config.yaml
d_model: 512
n_kv_head: 4
activation: "swiglu"
norm: "rmsnorm"
rope_base: 10000.0
qk_norm: true
bias: "none"
parallel_block: false
beta1: 0.95
beta2: 0.98
warmup_steps: 37
steps: 6626
Each number is 200 + 30 x the weight over the matrix's rms, rounded and kept within 0 to 999. Layers, rows and columns count from 0.

# gate: layer 5 MLP gate, 704x512, rms 0.157, rows 287-304, columns 0-127
# up: layer 5 MLP up, 704x512, rms 0.169, rows 287-304, columns 0-127
# down: layer 5 MLP down (transposed), 704x512, rms 0.159, rows 287-304, columns 0-127
gate287,192,271,186,206,205,155,229,202,212,216,222,247,161,193,188,186,209,155,135,207,238,236,193,181,238,183,246,229,223,188,201,167,196,171,180,208,176,203,208,190,193,234,239,180,191,184,220,195,177,221,241,229,256,176,224,185,195,164,196,149,191,200,178,220,224,181,211,167,196,202,187,172,186,169,209,146,246,145,174,215,182,232,169,220,238,232,152,278,200,188,198,177,176,164,135,190,209,215,179,215,242,196,114,200,226,241,182,258,223,138,155,193,233,175,221,210,199,164,204,261,228,193,230,190,231,176,123,221
up287,190,215,249,205,165,251,182,188,186,177,194,259,192,240,167,184,207,217,194,239,243,180,184,192,166,184,231,188,216,166,247,197,198,167,228,153,215,220,213,160,202,224,206,200,230,203,170,157,201,191,229,181,199,202,216,164,142,171,204,151,146,182,203,183,216,171,221,168,217,153,213,175,191,219,185,195,173,189,175,204,178,193,208,182,184,266,226,212,207,161,232,176,215,226,197,223,200,228,181,192,213,220,221,192,138,223,199,230,208,234,208,190,181,198,226,225,190,180,194,188,204,170,255,233,158,214,152,190
down287,201,187,225,206,244,188,175,190,200,161,204,197,250,247,226,174,113,170,245,200,216,191,193,181,170,199,170,209,194,209,185,245,263,173,217,207,183,186,200,179,164,237,202,190,201,207,246,197,205,184,246,259,219,139,183,192,246,217,214,204,197,183,226,218,169,189,183,208,169,204,199,248,208,157,176,170,194,154,186,211,208,178,244,223,178,179,179,183,137,161,196,207,171,214,211,197,228,181,220,198,216,214,136,158,229,223,243,240,229,166,194,161,210,218,170,223,148,176,169,144,205,185,273,179,190,212,241,226
gate288,245,250,208,202,210,173,195,169,181,182,213,178,196,267,221,239,220,179,216,214,167,164,252,214,189,178,212,220,161,167,199,223,152,197,230,210,155,189,215,195,232,214,199,262,155,211,158,188,182,200,230,221,228,174,175,200,268,180,200,193,203,271,156,227,181,208,207,212,237,219,248,255,225,201,224,186,202,190,212,167,206,187,255,169,227,225,255,199,227,185,163,182,214,233,220,195,179,208,192,178,214,231,246,205,211,226,193,167,256,164,220,192,191,223,178,209,137,200,171,128,199,191,171,187,218,193,181,177
up288,213,238,175,225,164,231,250,183,234,189,205,198,193,194,157,207,171,218,216,161,181,187,213,195,178,230,208,194,211,201,162,215,227,163,213,172,212,189,206,195,251,214,242,216,169,194,205,172,231,181,221,206,157,239,183,219,206,205,246,140,221,206,220,169,180,198,211,183,220,188,223,214,209,244,262,234,256,250,161,199,210,180,251,211,193,246,252,165,197,168,196,160,193,236,203,200,242,147,180,198,193,205,210,203,168,218,200,189,228,186,209,216,146,156,212,237,213,207,181,264,220,142,208,232,209,192,220,203
down288,135,170,214,237,150,197,203,206,172,201,242,250,196,210,174,197,201,152,200,196,215,186,247,185,178,220,221,248,253,216,249,188,165,213,145,128,221,167,223,194,158,187,205,196,209,195,222,206,163,135,158,216,210,196,159,158,195,204,176,176,216,190,194,251,211,165,262,192,188,243,207,202,207,230,151,212,207,209,151,148,209,202,228,199,228,183,205,181,234,248,154,213,177,256,201,168,231,203,218,236,208,254,240,182,125,180,179,182,196,197,199,234,213,152,137,201,133,242,195,215,197,175,206,205,209,231,243,218
gate289,190,192,218,194,225,181,173,186,174,190,207,172,244,211,224,237,161,196,180,242,162,188,194,237,246,194,198,121,210,284,239,184,213,140,188,168,173,206,154,239,177,249,205,212,215,222,245,202,173,184,150,203,197,194,222,199,170,235,126,265,198,217,195,204,237,158,172,220,192,172,226,224,173,191,166,203,150,156,209,251,140,227,197,229,145,134,178,187,200,158,172,172,183,133,212,203,213,219,209,180,266,212,232,201,232,215,211,209,196,197,135,176,258,204,243,178,194,167,253,208,208,183,181,202,143,161,186,228
up289,176,204,219,220,195,184,184,197,194,239,138,190,184,218,272,151,185,201,143,161,192,220,218,232,190,201,167,185,200,206,239,213,155,180,209,218,167,165,183,193,213,190,221,242,208,252,192,217,131,234,188,190,165,240,226,179,218,198,176,207,204,185,125,239,235,194,222,221,162,169,195,169,234,192,169,187,220,172,232,236,171,210,193,204,190,204,222,187,233,128,216,159,237,207,191,220,193,202,195,173,233,243,184,209,174,164,234,194,232,194,203,228,135,215,166,213,173,256,242,174,173,229,193,208,236,206,184,206
down289,191,173,256,169,222,203,205,195,187,222,75,206,189,237,196,193,173,181,207,178,128,195,139,191,218,160,203,204,190,226,170,222,194,250,189,207,231,153,157,224,169,211,189,188,231,269,158,179,206,221,164,207,248,232,221,167,208,150,226,225,172,219,204,209,244,173,219,255,185,188,190,156,212,168,170,262,237,173,265,209,178,192,253,230,174,218,217,209,220,204,174,185,208,165,202,256,154,207,181,194,207,182,208,220,180,232,180,228,228,193,204,193,230,195,223,188,259,210,168,219,166,226,217,238,184,211,244,218
gate290,175,212,249,161,209,178,185,124,185,224,225,197,227,187,115,225,164,205,233,209,161,206,201,254,234,247,191,179,201,243,249,231,173,173,200,153,190,169,203,192,204,202,187,187,150,200,151,143,187,178,238,177,180,184,210,221,205,261,247,187,184,199,220,193,192,214,155,230,217,242,204,169,182,142,241,205,184,227,212,198,232,256,209,213,187,181,284,215,184,162,251,210,206,164,171,218,185,215,241,230,163,191,173,145,199,222,202,231,208,178,190,215,168,224,223,275,217,212,178,231,162,234,189,257,193,188,222,195
up290,196,219,199,178,152,172,172,135,203,169,174,224,164,220,159,261,197,188,204,149,192,184,214,228,173,250,213,191,185,186,199,218,181,226,206,215,178,208,184,191,239,234,185,217,172,185,208,192,175,144,250,231,132,228,223,262,200,218,218,183,192,186,164,245,229,187,221,206,212,207,209,190,240,193,212,241,207,254,201,190,247,247,254,195,227,201,182,189,203,212,244,236,177,176,135,231,178,200,189,166,202,205,232,226,225,204,160,182,212,267,93,235,194,182,183,237,199,217,203,203,216,186,169,188,182,194,184,216
down290,209,224,216,219,169,167,217,202,182,224,197,229,196,228,148,249,243,212,197,164,197,213,236,231,216,199,241,194,205,221,178,234,193,194,225,181,198,151,256,170,222,187,167,273,152,222,168,190,197,200,218,299,186,198,209,199,156,219,228,204,171,198,200,223,242,251,151,244,224,154,156,222,217,205,201,294,247,240,242,186,233,220,198,236,166,223,224,194,199,149,176,156,217,201,267,228,161,202,125,168,198,209,215,210,218,232,153,159,182,207,178,190,200,155,217,201,241,179,213,235,233,235,173,228,154,200,208,221
gate291,119,222,159,231,206,201,197,156,186,198,184,228,198,215,192,145,155,178,204,230,168,210,199,226,194,173,181,249,192,273,188,164,238,147,164,173,239,144,201,202,194,213,168,197,189,218,231,223,200,223,169,221,191,199,247,227,178,190,207,213,113,152,187,180,224,222,228,175,173,144,241,199,172,153,207,174,199,137,207,217,168,284,178,152,199,219,233,197,240,151,230,223,176,194,233,231,137,196,222,197,232,162,161,200,177,200,183,187,190,245,249,188,130,247,195,217,209,223,178,206,242,263,218,225,240,231,134,218
up291,196,228,192,228,214,146,231,207,200,218,200,215,256,189,173,198,192,235,235,202,220,182,173,217,215,169,257,172,146,230,165,150,246,206,184,184,228,206,208,200,203,144,197,206,214,228,175,230,188,147,161,179,258,241,178,269,180,191,216,214,127,269,186,243,162,186,204,160,195,176,252,232,259,198,196,191,178,204,286,189,193,177,222,240,210,245,192,161,170,168,201,192,226,181,223,221,160,224,181,164,239,225,206,196,201,222,209,176,242,203,181,172,190,215,206,176,167,210,163,147,157,202,133,160,177,246,249,177
down291,185,199,211,238,228,192,264,138,232,180,162,220,210,168,203,240,183,191,139,197,206,165,187,241,226,183,193,247,184,193,205,161,169,178,227,189,168,187,202,196,182,167,165,180,182,247,234,166,213,216,192,246,235,153,192,248,178,220,260,226,215,228,225,228,193,205,187,213,266,222,214,132,194,204,207,254,218,210,220,213,178,232,251,235,144,126,213,192,217,206,139,218,220,192,168,202,196,166,205,168,207,186,149,157,184,192,161,181,212,184,186,241,149,175,195,169,170,208,228,186,174,175,178,170,201,160,200,225
gate292,171,181,241,213,192,162,242,254,175,264,182,224,255,174,193,219,161,256,197,218,261,197,192,158,216,180,159,213,215,183,227,173,203,217,210,133,184,250,233,237,212,176,192,216,203,178,212,183,201,174,197,218,190,212,197,214,208,220,196,176,248,194,195,241,209,188,200,173,185,169,173,193,190,159,243,182,141,214,239,184,255,202,202,240,174,253,196,186,218,214,193,204,148,173,178,164,170,185,218,151,210,220,229,210,209,163,186,204,166,210,223,189,161,182,160,152,209,201,162,197,194,188,191,178,194,201,195,200
up292,208,201,216,152,256,193,193,194,150,187,179,175,209,214,235,213,203,191,213,196,216,219,205,258,214,233,162,230,218,214,207,190,178,217,163,209,210,191,189,215,165,200,166,230,193,194,178,196,172,165,174,198,175,211,234,196,254,186,207,249,169,155,208,219,191,184,153,219,215,231,170,193,234,227,197,153,241,168,156,187,230,204,255,181,247,173,233,208,158,192,188,203,193,267,194,204,203,177,151,212,252,179,172,208,197,182,137,197,233,201,143,223,275,150,247,221,168,153,172,144,181,128,216,251,220,149,140,189
down292,155,221,180,178,222,184,218,183,206,188,156,250,201,230,138,256,181,143,177,240,207,213,258,152,194,195,159,204,185,259,237,204,246,279,229,191,168,149,161,223,187,174,116,252,218,193,181,189,234,163,226,243,189,212,216,203,151,189,206,204,161,241,253,152,163,235,257,219,227,193,195,192,214,251,205,220,189,196,252,212,187,185,224,196,202,211,229,236,212,222,242,189,206,222,210,186,216,189,162,185,138,189,198,177,223,172,217,155,201,189,173,179,199,236,183,190,169,211,202,225,204,216,193,256,217,204,152,181
gate293,208,182,184,234,167,203,176,149,205,214,236,180,171,154,228,216,216,172,239,137,192,196,217,191,200,248,181,158,271,195,253,197,226,199,180,133,206,219,189,229,221,173,238,261,220,210,177,239,184,227,159,215,222,242,204,202,225,172,231,196,216,162,155,233,245,182,240,170,223,173,223,223,156,221,184,175,221,240,201,189,225,172,275,207,173,220,159,264,192,184,223,245,172,202,263,125,182,202,270,211,223,209,207,224,224,213,221,257,186,245,257,212,196,145,223,147,158,172,210,185,203,244,228,210,207,212,212,216
up293,194,192,236,161,191,183,225,226,196,238,195,187,226,155,211,149,172,222,227,200,130,133,235,171,190,201,184,166,204,241,192,208,232,218,143,226,210,205,234,167,185,202,264,175,216,187,163,266,171,214,172,177,241,216,186,194,210,167,110,225,166,195,212,199,237,229,187,163,217,192,153,204,212,206,254,191,207,254,148,157,191,209,179,193,195,235,210,213,161,204,129,205,182,208,216,182,147,229,229,125,201,238,200,220,222,255,206,240,196,177,225,188,207,244,197,159,203,248,215,246,206,185,184,179,191,215,134,184
down293,225,190,216,198,208,192,146,170,210,178,208,208,210,276,173,156,250,205,161,164,176,199,218,222,175,199,220,206,132,250,188,256,158,149,213,224,167,157,217,237,196,207,167,171,194,205,164,306,208,245,171,200,194,176,178,203,189,245,193,233,233,160,202,193,151,236,211,147,220,191,236,179,153,238,211,216,181,160,225,178,200,251,187,197,144,214,182,191,200,184,229,160,227,180,228,169,210,180,231,191,194,182,141,191,212,187,272,238,198,189,208,179,142,180,196,203,223,230,230,240,229,134,168,182,222,173,243,158
gate294,237,176,205,196,175,169,177,196,222,191,181,188,219,176,169,193,197,144,197,225,212,195,225,224,232,242,164,207,234,148,199,153,159,167,208,195,178,230,215,209,249,143,183,207,221,200,231,173,254,188,217,193,213,178,179,215,251,181,187,230,202,180,189,191,204,180,215,221,154,222,254,181,203,205,216,163,212,183,201,219,210,234,209,203,212,216,145,225,229,180,172,207,197,172,176,198,191,167,182,195,185,183,169,220,232,196,249,161,197,217,230,190,196,182,260,238,220,234,206,179,193,153,191,191,165,191,165,204
up294,198,215,147,199,212,183,201,233,208,188,213,205,198,207,224,193,263,235,128,223,243,210,158,200,218,140,254,166,187,236,169,200,186,172,241,233,222,202,192,198,217,192,192,180,189,157,187,207,211,161,211,176,115,236,201,197,206,232,159,227,244,168,232,225,199,111,218,205,193,257,218,185,174,178,243,189,184,188,138,226,168,204,195,183,181,162,213,159,202,191,184,160,255,224,203,195,187,211,178,154,190,149,283,225,179,257,191,192,221,251,217,182,175,233,245,221,221,152,195,173,203,224,253,187,180,219,209,199
down294,175,165,238,184,171,193,200,214,239,141,217,177,209,213,219,163,128,158,176,220,219,189,229,198,227,169,168,206,175,268,193,145,213,220,231,154,166,240,212,246,161,195,197,221,166,159,194,221,195,186,206,170,193,250,209,197,168,186,182,206,211,160,208,269,249,213,232,174,217,172,170,163,181,204,182,193,223,208,172,207,192,217,250,202,162,150,183,205,214,246,187,179,214,196,197,171,190,229,221,219,186,201,214,242,211,181,209,163,217,220,186,208,231,182,239,172,223,182,156,189,196,132,168,222,176,214,208,229
gate295,238,251,222,202,190,250,184,205,262,165,236,264,176,206,208,202,213,173,189,222,173,174,175,173,258,198,152,194,218,243,249,218,195,218,224,229,188,228,235,170,253,196,192,235,205,194,225,208,202,179,142,161,214,169,177,249,186,196,215,216,180,193,188,203,201,228,199,179,202,164,211,268,221,191,163,281,210,203,122,193,207,196,219,182,221,224,249,245,179,190,131,184,203,212,239,183,189,205,191,179,218,181,182,209,232,234,181,245,165,170,175,187,229,225,171,180,225,252,267,203,174,198,190,177,176,226,155,210
up295,190,164,191,154,201,209,173,210,163,178,210,214,236,187,203,204,179,195,183,186,251,185,237,198,236,214,176,199,178,174,222,183,159,219,167,223,193,158,190,243,191,206,205,185,238,160,165,182,208,203,212,197,242,239,227,211,218,159,172,231,181,175,247,183,181,250,251,172,220,159,231,198,183,169,171,156,232,266,294,218,168,173,157,247,176,228,201,218,228,209,207,214,202,221,203,231,186,210,155,145,221,188,210,179,189,146,242,212,214,280,229,228,222,199,257,230,187,222,139,179,234,252,236,187,212,236,250,177
down295,159,149,194,272,167,205,214,181,209,195,204,177,244,183,228,178,230,217,190,230,203,202,192,195,201,204,258,184,190,198,186,208,178,217,208,114,219,206,204,210,178,221,223,196,200,159,163,213,213,206,186,253,157,174,166,164,187,255,187,258,216,124,191,200,174,173,250,238,229,196,150,234,201,203,231,247,186,235,213,192,209,246,221,168,242,192,183,182,150,229,212,220,234,205,175,201,182,209,148,175,240,238,182,194,170,131,218,185,209,188,218,209,266,220,223,229,173,175,197,168,204,194,241,243,194,213,186,239
gate296,188,230,211,159,214,244,232,237,167,135,248,199,196,177,143,226,132,223,236,245,249,195,230,192,219,149,203,164,225,150,171,218,188,223,150,190,226,165,165,195,192,207,215,230,200,208,191,210,201,225,178,256,165,209,187,190,215,200,206,214,188,224,246,155,220,210,260,204,184,190,183,232,186,209,204,262,222,208,201,183,167,215,163,182,139,199,221,177,180,206,249,185,187,179,166,196,214,187,230,210,190,152,230,269,184,202,188,246,229,185,202,204,185,216,260,156,183,213,184,204,217,254,216,184,199,223,249,195
up296,189,218,205,195,189,176,222,192,198,207,222,177,189,163,178,232,205,238,158,186,200,185,205,206,140,237,229,187,210,216,209,159,225,203,154,203,229,178,219,193,196,207,215,129,147,207,192,216,189,239,217,179,155,165,220,222,207,234,225,169,229,208,176,224,209,224,235,238,140,157,187,218,219,169,158,229,185,266,207,190,179,151,187,218,185,158,159,212,211,224,228,200,207,223,245,221,179,159,211,204,209,157,192,205,220,227,221,180,156,193,174,205,220,192,235,184,193,255,227,228,165,176,166,214,169,269,189,238
down296,207,222,123,169,186,143,187,189,229,225,251,173,226,183,245,215,245,163,178,178,212,171,234,202,228,235,223,191,214,210,185,186,174,209,215,132,189,187,205,214,243,179,209,203,212,235,172,253,182,205,214,203,261,259,219,210,170,205,209,207,191,228,220,211,175,166,250,187,189,189,158,225,164,209,194,167,164,225,197,172,178,173,138,211,176,207,186,206,155,185,151,231,213,246,170,175,197,209,191,127,289,245,193,161,256,178,208,164,245,152,212,210,208,159,264,190,198,202,187,259,225,259,258,209,207,205,215,219
gate297,232,198,205,220,186,158,168,209,225,186,139,201,249,182,215,193,154,196,225,154,225,150,179,229,198,185,205,189,178,193,198,189,202,236,175,220,232,183,172,177,138,215,250,193,220,266,214,229,219,176,217,221,168,220,167,225,119,197,181,201,209,227,197,166,143,203,187,234,220,190,147,175,205,196,226,161,237,246,202,169,157,211,177,206,211,238,188,210,227,200,197,238,192,149,255,200,201,230,197,160,213,186,192,208,200,178,196,161,250,191,236,133,196,204,198,221,217,236,265,220,161,180,210,146,176,208,196,205
up297,214,133,182,207,204,194,197,163,189,212,191,193,185,203,182,218,192,277,202,229,194,240,210,171,206,196,250,170,196,210,235,155,133,181,249,171,254,183,218,176,193,193,202,152,184,181,184,198,148,244,172,224,169,211,239,175,237,171,121,189,172,217,217,200,201,194,202,225,236,175,217,203,226,246,202,172,182,197,218,214,172,200,184,230,214,198,164,202,201,208,192,171,208,241,176,185,227,185,154,233,202,228,198,254,180,209,198,217,237,199,180,203,198,164,254,197,184,176,184,199,212,143,154,221,239,202,193,180
down297,194,208,229,210,231,235,229,158,210,168,206,181,158,220,170,142,228,199,177,188,211,145,232,199,206,207,157,242,231,151,228,196,225,221,222,247,193,191,194,121,144,216,168,173,165,151,170,203,243,246,157,225,156,159,151,174,200,182,246,190,237,200,215,191,197,188,227,209,212,181,169,162,197,204,208,139,227,155,209,215,248,199,167,217,175,257,164,193,176,200,209,223,163,197,243,191,174,226,173,164,234,163,170,198,226,155,184,154,199,228,146,159,135,216,219,164,183,143,225,229,177,184,219,193,208,254,209,180
gate298,206,263,189,204,159,198,213,231,160,216,201,201,210,167,137,213,214,259,157,219,201,199,171,181,228,200,246,225,185,146,214,248,199,156,170,224,175,175,191,181,228,194,225,209,189,203,168,161,186,240,223,167,196,167,197,159,213,241,151,208,204,240,243,162,174,171,164,190,167,219,230,215,208,228,200,241,247,213,219,238,204,227,199,257,159,213,225,159,149,212,225,228,210,148,141,227,154,219,215,176,196,174,174,183,171,147,208,211,236,204,159,189,194,200,220,207,177,160,210,209,193,149,199,206,207,176,149,254
up298,234,234,227,221,201,194,159,213,188,198,211,226,178,209,186,221,181,171,214,205,215,146,185,218,213,170,205,184,157,185,188,248,215,170,187,172,198,210,175,221,200,170,224,177,152,134,204,205,252,195,155,216,179,194,160,246,209,188,219,179,250,185,224,213,220,201,133,220,152,178,210,202,207,203,270,180,198,214,205,173,226,229,187,201,229,209,246,205,190,189,225,207,225,201,178,227,196,150,189,139,157,206,195,173,225,185,174,205,275,154,230,180,192,214,220,220,222,144,210,219,171,197,266,220,243,232,136,171
down298,230,207,204,254,225,238,242,228,192,227,199,221,154,197,229,169,177,190,187,211,214,153,222,199,210,186,220,214,229,180,228,219,132,125,207,172,264,118,187,190,150,288,180,168,187,148,184,229,231,184,237,210,198,186,170,215,182,184,184,156,214,235,161,266,196,159,215,184,160,215,232,217,204,196,260,237,167,195,206,199,206,193,221,214,249,213,231,199,213,158,192,170,163,150,173,189,210,219,229,223,217,300,198,230,198,175,225,226,200,133,169,220,209,250,202,227,227,222,167,166,152,202,275,221,272,208,209,185
gate299,206,173,281,209,245,206,232,78,256,223,178,182,228,213,191,173,171,240,234,218,212,168,210,196,187,236,225,194,221,199,212,220,203,222,220,246,165,175,204,199,219,146,229,230,158,190,184,190,199,242,199,196,202,188,189,201,122,211,167,214,227,183,200,200,179,226,181,221,133,231,218,203,230,201,173,164,220,196,168,251,186,205,210,193,253,207,156,225,227,208,221,229,154,178,205,175,169,185,185,224,134,194,259,176,165,203,243,198,194,228,211,194,202,193,229,248,217,161,183,178,167,202,138,254,205,224,218,228
up299,181,208,217,192,191,199,207,243,207,204,193,205,239,225,216,223,185,232,180,203,176,201,280,166,218,202,214,180,192,201,227,188,202,158,177,160,190,170,196,208,178,257,233,221,250,173,183,178,226,215,228,151,200,163,234,180,198,221,189,228,240,193,116,181,197,195,192,211,193,267,181,185,226,188,209,181,239,225,204,196,153,257,191,147,202,216,214,217,208,247,260,195,216,183,224,213,155,190,170,194,205,185,214,211,182,230,250,239,218,237,284,192,179,182,176,194,213,260,170,202,208,185,188,230,198,208,185,159
down299,228,225,180,132,171,208,167,174,204,204,189,153,186,197,189,215,161,171,235,188,160,242,219,183,198,232,222,228,199,167,199,201,215,199,171,196,220,171,194,229,159,228,206,203,197,211,263,220,212,192,184,162,206,182,292,198,161,165,205,212,179,218,251,173,239,182,204,167,163,248,185,159,206,137,217,191,191,215,204,259,240,174,163,151,236,236,251,190,256,212,199,155,175,196,215,164,171,176,210,185,240,219,255,213,163,214,167,188,225,174,221,250,213,180,241,239,222,161,197,178,198,168,168,219,186,175,216,204
gate300,214,274,141,156,227,264,243,147,223,202,231,167,255,243,184,199,152,236,206,221,236,198,282,213,222,172,227,218,210,203,228,203,246,236,221,188,175,192,229,186,167,232,143,171,192,192,229,194,218,185,200,210,189,142,184,177,221,241,194,172,191,197,251,190,179,212,243,185,263,254,166,198,174,197,198,188,205,202,255,230,188,195,179,221,186,187,214,183,177,179,196,119,240,168,203,222,207,236,164,205,221,156,208,192,208,203,212,238,260,210,206,176,173,196,252,174,245,257,155,221,180,203,148,166,154,211,227,222
up300,207,216,153,222,210,221,253,219,200,200,203,184,211,172,238,163,200,243,227,221,196,202,209,205,192,225,136,198,194,179,192,175,222,222,218,230,179,190,225,190,211,198,213,179,145,207,265,223,197,192,147,221,169,178,184,218,213,254,170,246,123,151,232,216,193,187,118,205,214,151,164,187,166,204,173,208,203,207,210,180,225,196,277,193,207,196,176,257,181,179,212,168,235,241,192,177,155,199,232,169,183,167,242,221,189,212,218,158,190,194,151,214,180,162,187,252,165,201,228,194,194,186,144,213,186,212,208,242
down300,150,183,151,190,267,276,199,218,226,241,198,231,215,228,186,219,174,211,218,163,226,232,176,268,169,252,173,158,172,197,190,195,254,255,236,218,227,187,170,215,166,207,190,198,199,205,195,233,244,184,211,235,221,230,199,243,202,249,227,271,182,198,199,120,180,155,178,183,261,149,195,227,185,146,227,176,153,170,203,245,147,162,154,248,189,177,221,183,183,163,176,146,183,233,175,208,117,163,237,174,216,223,183,233,241,181,213,238,211,168,170,207,206,172,175,253,100,208,160,173,155,172,166,218,146,184,178,203
gate301,166,131,254,214,179,187,128,213,225,164,226,257,174,185,227,213,185,216,155,173,209,192,174,168,214,190,190,206,204,254,194,145,206,263,237,173,188,172,198,207,243,174,161,176,164,247,197,185,253,215,182,215,201,175,191,182,162,160,208,193,221,148,131,194,183,223,193,210,270,191,192,227,201,223,141,219,164,196,171,203,155,253,211,182,192,233,126,238,204,216,137,213,185,174,235,217,190,162,211,217,205,210,164,212,217,205,162,224,181,140,199,197,203,206,194,179,205,206,137,201,238,213,202,189,163,147,172,172
up301,206,201,215,190,183,213,199,200,212,204,134,107,212,181,183,180,190,228,206,194,185,206,249,202,154,219,222,208,142,175,206,155,157,204,173,176,167,200,229,241,177,215,247,151,177,208,191,206,160,199,177,205,218,183,186,218,175,171,200,210,163,159,160,173,214,281,209,238,228,172,215,172,192,192,188,131,135,159,201,183,223,148,184,199,169,170,208,235,195,170,242,222,201,265,180,167,220,215,172,172,155,214,240,154,192,206,145,212,155,220,154,192,166,198,225,201,206,202,213,226,214,260,221,219,267,181,182,254
down301,214,210,234,198,179,177,217,222,154,197,207,146,203,141,178,244,200,177,176,217,166,192,231,175,142,211,214,239,199,192,216,234,221,198,224,194,154,180,236,183,218,193,208,218,232,193,258,188,210,210,124,206,157,215,217,174,213,194,152,184,185,195,231,204,174,176,214,239,240,220,193,171,220,177,216,204,155,167,225,192,234,177,172,203,185,196,215,252,195,213,230,223,216,241,191,175,180,225,143,167,165,178,181,273,192,142,210,190,198,184,172,180,172,203,178,151,260,183,196,211,186,188,187,158,235,189,189,204
gate302,218,204,200,183,193,230,239,195,191,216,232,201,222,197,196,143,152,212,229,190,191,173,187,161,190,210,185,201,244,201,199,139,198,212,222,135,206,168,209,168,201,144,207,169,107,203,220,160,205,178,237,226,221,215,209,225,115,148,207,161,178,191,227,156,203,191,140,181,174,174,173,203,225,195,207,157,226,138,185,193,214,195,231,193,215,186,141,218,166,155,174,230,227,199,152,193,212,216,236,231,212,219,208,202,217,214,190,172,201,188,227,206,243,206,159,211,203,232,207,190,216,217,208,166,156,217,230,176
up302,190,177,160,248,175,206,231,200,179,183,193,180,175,140,235,166,154,179,171,208,187,228,229,194,184,235,186,184,180,199,230,205,244,253,160,219,172,208,178,163,239,238,213,206,195,232,243,223,145,248,195,212,188,180,184,248,226,202,207,207,182,175,182,238,215,223,205,218,206,228,168,236,220,237,186,198,170,221,210,240,206,162,157,180,240,163,212,179,226,182,185,157,104,219,219,219,194,235,237,194,178,191,168,190,236,250,213,218,145,184,217,218,206,161,224,189,270,179,232,196,248,197,179,179,184,237,251,187
down302,190,183,172,236,153,183,210,165,139,180,215,202,201,246,219,178,208,187,154,151,236,212,221,210,206,259,174,155,236,226,237,207,192,248,195,178,134,186,167,178,207,145,225,192,214,223,165,214,218,236,201,218,278,199,240,164,211,235,178,245,227,196,214,202,188,193,209,208,187,170,180,183,236,190,235,239,177,145,178,181,203,161,207,234,221,194,230,185,211,127,220,181,208,178,141,187,172,208,199,159,193,231,216,210,155,229,232,148,238,200,193,212,246,167,205,163,219,200,192,212,140,202,173,188,264,178,258,215
gate303,212,210,207,137,195,172,189,206,201,183,258,195,259,193,199,141,235,197,200,233,253,190,177,232,167,180,188,227,255,203,196,181,154,203,217,156,240,216,191,199,216,237,184,246,163,197,216,197,169,194,223,212,191,238,200,207,200,218,210,232,155,256,155,242,265,203,227,191,162,229,231,196,211,213,160,248,222,167,256,210,178,219,205,183,249,200,166,139,207,171,212,223,187,208,216,185,162,174,208,176,185,180,171,242,188,175,192,184,238,209,189,227,185,175,124,233,222,213,217,128,208,276,174,212,261,221,203,219
up303,201,248,202,198,188,139,199,247,191,186,210,178,213,172,148,229,199,176,223,223,205,268,183,219,189,186,220,205,229,160,194,205,182,232,242,172,226,204,150,213,212,192,197,252,190,228,181,167,203,137,187,187,184,215,174,266,252,192,196,184,214,192,225,231,244,189,198,241,134,171,222,221,202,230,217,177,216,189,199,215,207,156,215,259,227,223,175,197,201,180,189,221,183,202,228,170,186,285,195,215,236,217,195,245,217,183,210,193,225,237,148,235,214,196,202,220,222,217,243,95,277,212,184,160,211,200,183,198
down303,187,239,193,201,196,177,187,181,174,283,235,218,237,159,194,199,224,230,202,158,205,264,218,246,184,178,210,215,212,187,191,262,166,170,147,205,193,234,210,188,186,241,177,244,230,220,237,241,184,183,233,154,236,262,174,193,234,172,210,197,147,185,234,190,201,167,163,218,160,238,208,150,146,238,195,238,207,149,147,218,162,173,157,205,216,172,174,154,229,175,259,189,186,180,231,208,246,201,206,199,228,221,156,241,246,201,206,176,186,238,215,199,205,232,218,221,155,237,222,189,230,285,179,216,210,211,232,145
gate304,229,196,173,198,204,225,204,207,222,204,207,300,231,198,213,264,214,219,232,213,179,192,211,210,161,174,237,206,185,198,201,174,205,200,174,174,225,166,194,212,221,225,183,186,229,238,213,177,173,200,163,209,220,197,154,220,190,211,202,188,249,223,164,217,226,174,163,261,196,201,234,155,124,192,222,217,150,202,187,201,220,189,171,152,191,200,202,259,193,194,232,221,185,198,194,241,196,240,173,169,165,185,180,185,173,144,197,187,163,172,222,204,206,169,169,188,232,197,234,165,190,167,184,177,211,172,220,262
up304,229,214,252,168,265,225,225,219,207,202,185,210,197,193,217,155,217,156,156,188,175,159,146,224,178,189,168,258,183,177,184,188,131,193,262,230,219,190,241,135,191,136,210,191,187,244,209,189,200,165,218,171,195,186,232,209,208,185,230,204,180,163,276,218,147,278,185,206,221,154,179,167,167,195,219,184,226,142,247,210,201,217,181,183,170,206,238,196,234,178,222,197,185,205,177,218,198,223,217,255,253,189,175,204,219,176,183,169,172,209,275,172,193,155,185,146,204,172,205,169,189,174,200,251,178,193,124,215
down304,226,176,188,179,172,191,209,167,172,224,225,225,173,208,209,188,207,200,204,220,196,224,256,237,234,249,195,163,199,146,229,171,210,202,248,207,159,234,224,213,166,211,224,196,150,201,184,175,214,209,194,216,192,227,223,148,188,178,200,201,185,188,213,241,194,231,195,174,137,216,212,205,195,188,173,275,166,208,154,196,186,160,200,200,198,150,251,167,221,212,189,205,158,155,208,243,249,173,218,224,234,223,213,169,232,170,249,206,175,227,162,176,174,191,219,230,191,196,223,192,245,154,180,216,212,238,191,186